{"num_hidden_layers": 12, "hidden_size": 256, "num_attention_heads": 4, "head_dim": 64, "norm": "rmsnorm", "norm_place": "pre", "attn_scale": 0.125, "init": "trunc", "init_std_up": 0.0412, "optimizer": "soap_variant", "lr_head": 0.00798, "decay_fraction": 0.372}
Each number is 128 + 24 x the weight over its row's rms, rounded and kept within 0 to 255. Layers, rows and columns count from 0. The size above them is the row's rms in percent of the matrix's.

# layer 3 MLP up, 704x256, rms 0.143, rows 169-177, columns 128-255
size [100 112  97  99 101 103  98  95 104]
[[ 88 131 130 179  74 129 133 128  93 130 104 110 105 153 189 145 147 158 157 165  91 113 118 132 107 130 199 157 147 102 102 137 117 178 167 171 144 115 184  97 131 132 112 171 137 103 141 120 103 137 108 159 121 126 138 107  89  59 117 128 110 153 156 129 133 104 121 114 155  72 117 167 140 128 123 108 125 144  74 127 109 155 125 122 141 177 161 106 138 134 132 137 117 138 100 125 150  98 135 120 123 121 148 111 120 158  98 129 154 186  82 102 159 128 131 113 109 117 126 136 133 143  74 142 137 133 123 108]
 [ 66 110 169 111 146 139 149 153 179 163 130 137 110 145 149 115 158 130  88 184 129 153 128 164  72 110 116 131 104 117 126 123 139 147 106 146  80 102 127 153  81 149 111 124 117 130 119 110 126 133 126 143  84  91 108 102 129  53 108 135 121 147 121  92 121  91  88 117 149 136 112 125  94 133 119 119 138 132 140 139 134 144 145 133 156 112 157  86 118 148 145 139 109 124 176  83 112 157 128 125 117 128  98 148 128 133 173 104 176 122 124 123  99 128 101 124  90  96 106 120 143  96 103 109 169 141 152 149]
 [173 154 107 131 150  64 136 114 126 155 166 162 143 109 147 150 134 124 137 135 169 152 110 125 157 136 110 122 150  84 126  73 125 185 138 152  85 145 127 121 127 141 137 121 123  90 130 127 142 133 176  89  92 105 167 160 168 129 142 136 106 142 131 133 126 150 151 138  98 129 132 112 129 154 157 102 142 132 179 138 163 177 168 113 104 176 157 109  96 114 129 137  95 113 131 155 161  97 148 114 109  65 106 115 142 135 114 150 130  94 146 128 122 142 148 104  77 136 131 158 100 110 145  87 133 129 116 120]
 [ 83 133 136 167 127 127  86 138 158 150 127 115 163 108 150 134  91  81 135 111 145 109 154  95 143 147 122 112  97 119 104 136 117 143 151 158 153 146 122 153  82 128 108 139  67 157 130 111 111 126  79 108  96 124 113 144 116 126 103 154 156 130 111 131  81  84 117  96 121 123 123 108 144 130 146 106 118 127 103 133 150 147  99 125 141 141 148 129 168 133 115 140 140  92 135 120 172 121 135 140 134 116 139 120 161 119 153 117 135 123 128 112 119 129 144 139 113 137 124 159 132 148 136 162 142 150  94 139]
 [151 137 121 132 126 128 108 141  96 135 156 119 114 124 132 140 145 133 115 155 143 117 146 104 147 126 149 143 102 126 172 106 142 155  76 104 140  72 135 108 160  82 168 115 115  78 117 139 111 133  95  86 100 152 149 134 115 139 124 101 188 125 144 141  98 144 161 138 146 130 131 131 152 133 129  92  96 146 126 139 105 114 110 130 138 108 113 144 112 121 123 132 161 143 142 163 138 130 124 163  95  63 164 161 139 129 127 143 160 162 158 116  77 147 104 139 124 150 139 135 151 116 108 109 186 150  93 154]
 [165 152 122 114 142 122 116 130 135 114 162 115 127 107 158 101 117 126 105 127 154 107 121 109  95  77 100 113 145 143  83 142  91 109 140  84 108 157 141 120  92 160  79 108 135  98 129  87 159 100 108 144 140 121 150 106 135 119  70 106 106 128 166 169 162 161 150 151 101 122 148  99 124  98  90 143 129 101  90  96 157 140 126 141 143  80 126 151 138 129  91 143 125 130 133 117 132 119 152 123 135 141 152 158 153 134 108 122 128  89 131 128 125 139 121 144 128 119 128 115 146 102 151 116 164 102 125 137]
 [130 139  78 121 116  94 110 119 114 157 104 163 107 161 120 125 112  99 125 114 148 178  85  87 111 133 140 169 156 114 178 137 144 114 130 118 145 151 141 125 121  95 132 107 146 108 125 126 117 173 152 110 149  65 106 174  96 142 174 137 153 129 179 140  95 148 126 149 111 115 124  96 141 127 128 119 133 171 106 126 164 108 141 143 124 161 149 131 155 136 125 107 132 141  94 165 154 120 116 125 124 123 143 106 144 119 154 145 158 122 124 121 116 176 131 129 180 152 129 125 138 100 166  90 136  92 133 117]
 [116 121 115 132 161 107  96 150 102  89 149 123 136 111 124 129 162 147 164 163 122  91 120 134 147 183 133 119  58 134 175 140 129 157 112 139 142 113 168  92 143  91 136 169 118 110 135 151 142 125 129 133 108  96 130 148 124  95 141 125 188 121 116 137 140 153 100 147 149 141 141 137 150 129 125 143 169 171 102 117 124  90  73  92 145 150 102 159 181  94 133 132 112 130 116 107 145 122 133  95 130 139 115 100  87  96 154 145 147 163 142 128 136 121 128 154 121 164 109  92  90 158 165 152  96 124 153 103]
 [147 128 145 118 146 141 154 118 102 179 112 149 117 143 116 116 133 145 133 102 140 163 131  99 132 169 144 113 137 146 127  68 137  95 141  94 151 133 124 112  89 102 146 173 146 141 114  98  80 133 118 115 154 136 137  98 107 102 125 121 155 101  99 155 132 155 147 133  84 151 114 120 150 116 116 145  88 106 157 158 130 128 128 169 133  91 148 123 159 180  80 143  84 123 145 148 131 111  90 138 119 124 123  71 126 115  80 168 132 144 115 142 101 117 162 123 157 130 149  91 102 177 143 123 143 135 131 141]]
# layer 3 MLP down (transposed), 704x256, rms 0.131, rows 169-176, columns 128-255
size [101 101  98 101 102 102 102 102]
[[121 124 154 183 149 111  97 126 115  80 112 118  75 138 114 117 148 171 114 132 110 161 169 147 103  78 184 112 124 124 140 136 136 124 134 109 159 161 113 131 123 135 133 144 125 107  99 116 151 127 135 142 111 120 112 159 109 118 154 161 103 167 105 138  71 126 141 155 130 141 125 128 113 118 149  97 141 123 124 161 110 180 102 115 105 157  91 123  87 154 107 143  95 133 132 106 114 121 116 140 143 119 156 141 125 138 171 140 117 166 127 150 171 105 174 123 127 114 102 163 144 128  75 149 131 121 113 108]
 [153 133 151  74 166  99 112 152 114 106 137 147 143 141 172  87 153 131 131 181 140 103 135 109 144 139 120 161 155 123 154 141 162 139 127 122 115 154 146 142  99 146 136  96 121 120  94 134 118  89 132 129  85 128 144 122 157 117 145  93  94 152 135 106 124 107 145 128  92 107 116 110 156 143 131 185 129 132 138  98 131 138 117 178  76 120 145 159 114 160 147 137 128 121 139 109 115  73 133 141 116 143 118  90 141 154 203 123  95 109 149 141 122 162 132 113 141 141  83 163 129 138 133 114 112  96  92 129]
 [134 126 117 111 130 137 120 135 147 123 160 121 109 129 104 136 136 167 117 131 167 116  64 119 184 158  87 134 133 151  93 103 137 137 148 162 129 135  96  98 151 119 180 115 193 114 131 114 113  97 103 109  83 142 136 156  99 150  91 161 139 134 143 147  89  75 108 142 129 154 137 130 141  78 154 125 101 119 137 141 162 112 114 140 147  94 145 171 161 161 105 153 130 123 151 125 147  95 118 182 150 102 170 117 150 129 134 112 103 139 108 113 132 157 137 155 127  98 124 121 131 169 137  91 140  96 129 119]
 [ 94 126 142 103 128 113 128  73 155 105 127 129 148 145 119 126 125 105 151 139 146 141 120 151 121 124 147 150  93  99 109 128 146 112 115 126 118 127 178 123 145 127  94  90 138 149 159  99  86 137 141 161 142 110 102 142 154 143  97 118 128 147 113 133  92 154 109 162 126 128 100 182 121 144 162  72 111 127 127 160  91 153 144 154 168 147 126  97 127  83 182 190  99 179 153 117 145 120  92 146 146 159 123 138 127 125 109 154 115 105 157 112 110 117 110 151 105 129 140 143 156 179 135 138  87 120  62 121]
 [138 164 135 134 137 153 120 119 138 120 121 125 142  96 107 130 111 194 109 104 148 133 129 152 125  95 161 147 161 129 122 137  76 131 117 106 136  84 140 103 135 175 113 111 109 125 142 122 124 109 147 116 126 147 130 166 132 137 159 182 157 135  88  95 117 103 143 101 164 118 156 129 136  62 161 142 119 167 107 110 133 119 154 126 112 128 108 141 176 112 104 139 153 138  85 108 121 180 158 128 147 149 137  89 112 125 144 143  78 196 124 117 167 134 102 134 108 115 112 142  98 175 115 122 114 143 153 156]
 [137 119 140 158 187 140 156 129 155 131 135 110 160 169 137 120 138 152 137 155 136 150 117 108 149  90 169 155  88 134 135 100 147  98 124 138 172 100 148  98 123 170  92 124 150 142 117 152 139 148 160 107 108 147  84 112 164 110  95  91 103 153 127 146 124 110 118 133 146 148 123  90 167 114 114 114 143 146 151 129 111 116 119 123 153  94 128 128  84 148 151 110 140  96 134 118 109 163 105 135 135 139 115 184 130 106 145 143 119  97 129 112 182 144 142 150  87 140 105  76 124 120 123 120 177 117 174 105]
 [146 128 139 126 141 146 128  97 147 131 134 128 157 120 128 131  92  96 169 125 117 150  63 165 147 165 106 130 134  75 124 150 106 132 124 168  95  95 140 142 154 138 121 177 104 126 103 129  83 106  87 193 144 178 126  96 148 105  90 129 146 128 138  91 104 165 138 147 139  81 161  93 124 167 169 169 143 134 131 125 118 153 154 132  85 141 140 125 151 147 161 108 159 103 151 139 131  99 113  90 144 145 131 127 127 124 159 102 100 124  99  91 138 130 130 124 141 102 148 158  97 155  88 163  97 127 151 140]
 [132 153 115 142 119  89 116 132 154  97 156 127 182 151 156 142 115 119 150 104 132 141 123 130 135 156  73 104 107 150 125 118 133 106 122 148 137 161 169 114 100 128 113 133 132 142 101 122 149 149 145 156 124 117 106 128 135 123 133 153  94 149 130 112 159 111 117 146 166 103  93 159 118 141 126 126 152 147 143 153 121 128 140 107 172 118 136  75 155 130 140 156 132 161 130 121 123 124 148 120 137 194 123 107  93 129 118 150 153 166 132 107 145 119 108 150 115 134 147 104 168  97 131 169 123 100 150 129]]
# layer 3 MLP gate, 704x256, rms 0.143, rows 170-177, columns 128-255
size [114 103  96 108 107  94  97 103]
[[139 127 102 123 118 144 134 128 167 125 104 122 124 131  69 132 103 143 167 154 110 169 135 120 136 149 146 124 118 145 111 149 117 112 134 124 166  83  92 123 163 115 169 130  92 139 118 104  93  85 129  93 150 139 160 143 135 181 114 125 141 130 139 108 150 134 159 132 114 118 144 103 123 122  89  88 187 102  84  89  93 163 130 129 148 117 126 163 154 136 118 162 141 145  92 125 138 124 121 144 109 142 131 144 101 165  56 131  95 191 179 140 123 121  92 122 134 152 166 125 122 133 114 156  85 151 122 132]
 [110 172 192 126  88 113 139 157 127 161 108  96 121 134 131  85 126 146 133 139 148 189 146  89 118 132 122  99 137 158 149 173 114 140 131 129 109 135 110 101 122 136 110 157 128  90 113 164 124 158 155 149 132 147 147 103 109 125 148 140 170 109 107 128 123 128 111 117 170  99 170 113 126 165 110 117 143 149 148 117  90  98  99 150 141 128  84 132 132 143 123 118 155 130 130 122  89 103 169 146 112 171 126 148 119 125 172 155  70 130 165 120 110  32 129 164 163 122 107 128 150 145 155 156 140 136 102 137]
 [142 109 208 129 131 110 185 115 114 124  82 105 159 111 138 139 146 135 142 159 159  85 130 135 149  83 116 109 134 151 127 172 134 142 123  88 133 129  91 161 114 116 103 126  77 136 116 133 143 149 126 125 127 112 108 138 117 144 127 142 135 104 130 147  83 113 126 123 155 173 138 138 127 102 126 124  77 120 149 112 164 100 133 125 144 124 145 131  79 144 121 111 161  73 103 100 181  46 152 107 139 131 113 138 129 136 114 181 107 129 125 132 128 116 106 104 143 135 117 147 151 108  93 136  89 123 113 131]
 [103 178 111 127  97 113  76 184 122 143 142 105 136 157  99 153 153 122 138  94 121 161 119 165 147 120  82 139 115 191 128 120 124 128 100 135 141 135  98 165 136 110 129 138 131 145 134 111 130 132 135 133 117 107 112 136 109 137 146 100 107 168 115 108 131 194 174 138 128 157 156 138 105  99 121  81 167 134 123 158 115 127  97 135 119 146 110  91 144 109 165 118 119 104 118 132  91 116 135 119 171 127 124 175 119 156 145 157 127 143 141 158 110 149 111 132 126 132 147 121 114 130  85 125 139 132  78 128]
 [ 89 123 147 123 103 159 129 151 151 100 148 113 104 112 150 109 137 134 100 136 150 137  89 160 104 141 122 101 120  72 147 104 138  79 150 116 156  80 113 158 122  88 191  58 159 151 113 135 135 131 120  98 123 114 112 145 105 137 180 101 126 134 124 135 135 112 119 109 152 166 141 157 109 100 166 155 170 154 137 160 130 109 126 104 152 169 129 117 127 157 107 156 136 157  77 120 171 124 139 185 129 131 123 137 136 144 142 125 107 159 112 138 132 103 120  91 106 157 149 117 102 130 131 144 104 136 160 144]
 [133 136 134 137 146 100 133 119 120 139 110 124 141 135  92 154 137 131 162 141 117 126 136  79 107  58 152 127 131  98 169 153 120 109 132 141 148 122 124 149 119  94 110 105 126 131  97 136 124 174 139  91 181 107 122 134 117 132 161 170 145 127  99 107 155  91 155 118 143 140 131 128 139 131 104 121 116 137 139 173 162 142 129 122 128 100 122  78 150 140 149 126 133 164 111 161 138 136 145 142 131 145 119 151 155 104 140 140 163 143 114 123 131 137 118 113 132 112 100 120 150 135 138 135 139 135  93 113]
 [140 113 108 184 136 105 108 145 120  61 163 136 137 149 137 120 167 138 124 101 110 117 153 209 113 155  86 138  90 129 133 148 129 145 103 123 139 137  82  94 161 113 134 106 129 100 116 137 142 137 122 116 118 150 106 165 154 126 124  92 113 103 113 120 162 106 139 178 108 112 164 134 115 117 166  82  93 176 131 129 112  87 121 156 157 123 130 157 109 109 136  93 126 162 171 103 121 110 113 143 102 157 126 143 132 121 157 124 130 151 114 111 131  98 158 110 153 145 121  68 101 144 140 145 125 114 140 144]
 [122  94 145  91 165 136 104 120 149 103 122 127 136 135 154 104 110 129 130 132 141 187 128 115  97 149 135 103 154 116 122 102  88 128 156 144  90 124 106 131 150 107 122 152 148 140  92 156 144 164 127 147 132 159 145 119 143 110  98 140 170 117 142 146 133 109 111 138 142 109 136 117  99 104 128  94 122 106  84 118 136 120 143 143  87 147  99 120  99 109 110 158 123 145 107 133 169 112 140 124 115 118 119 128 141 143  81 148 128  91  97 127 109 138 180 148 125 130 117 146 162 107 160 102 131 122 131 124]]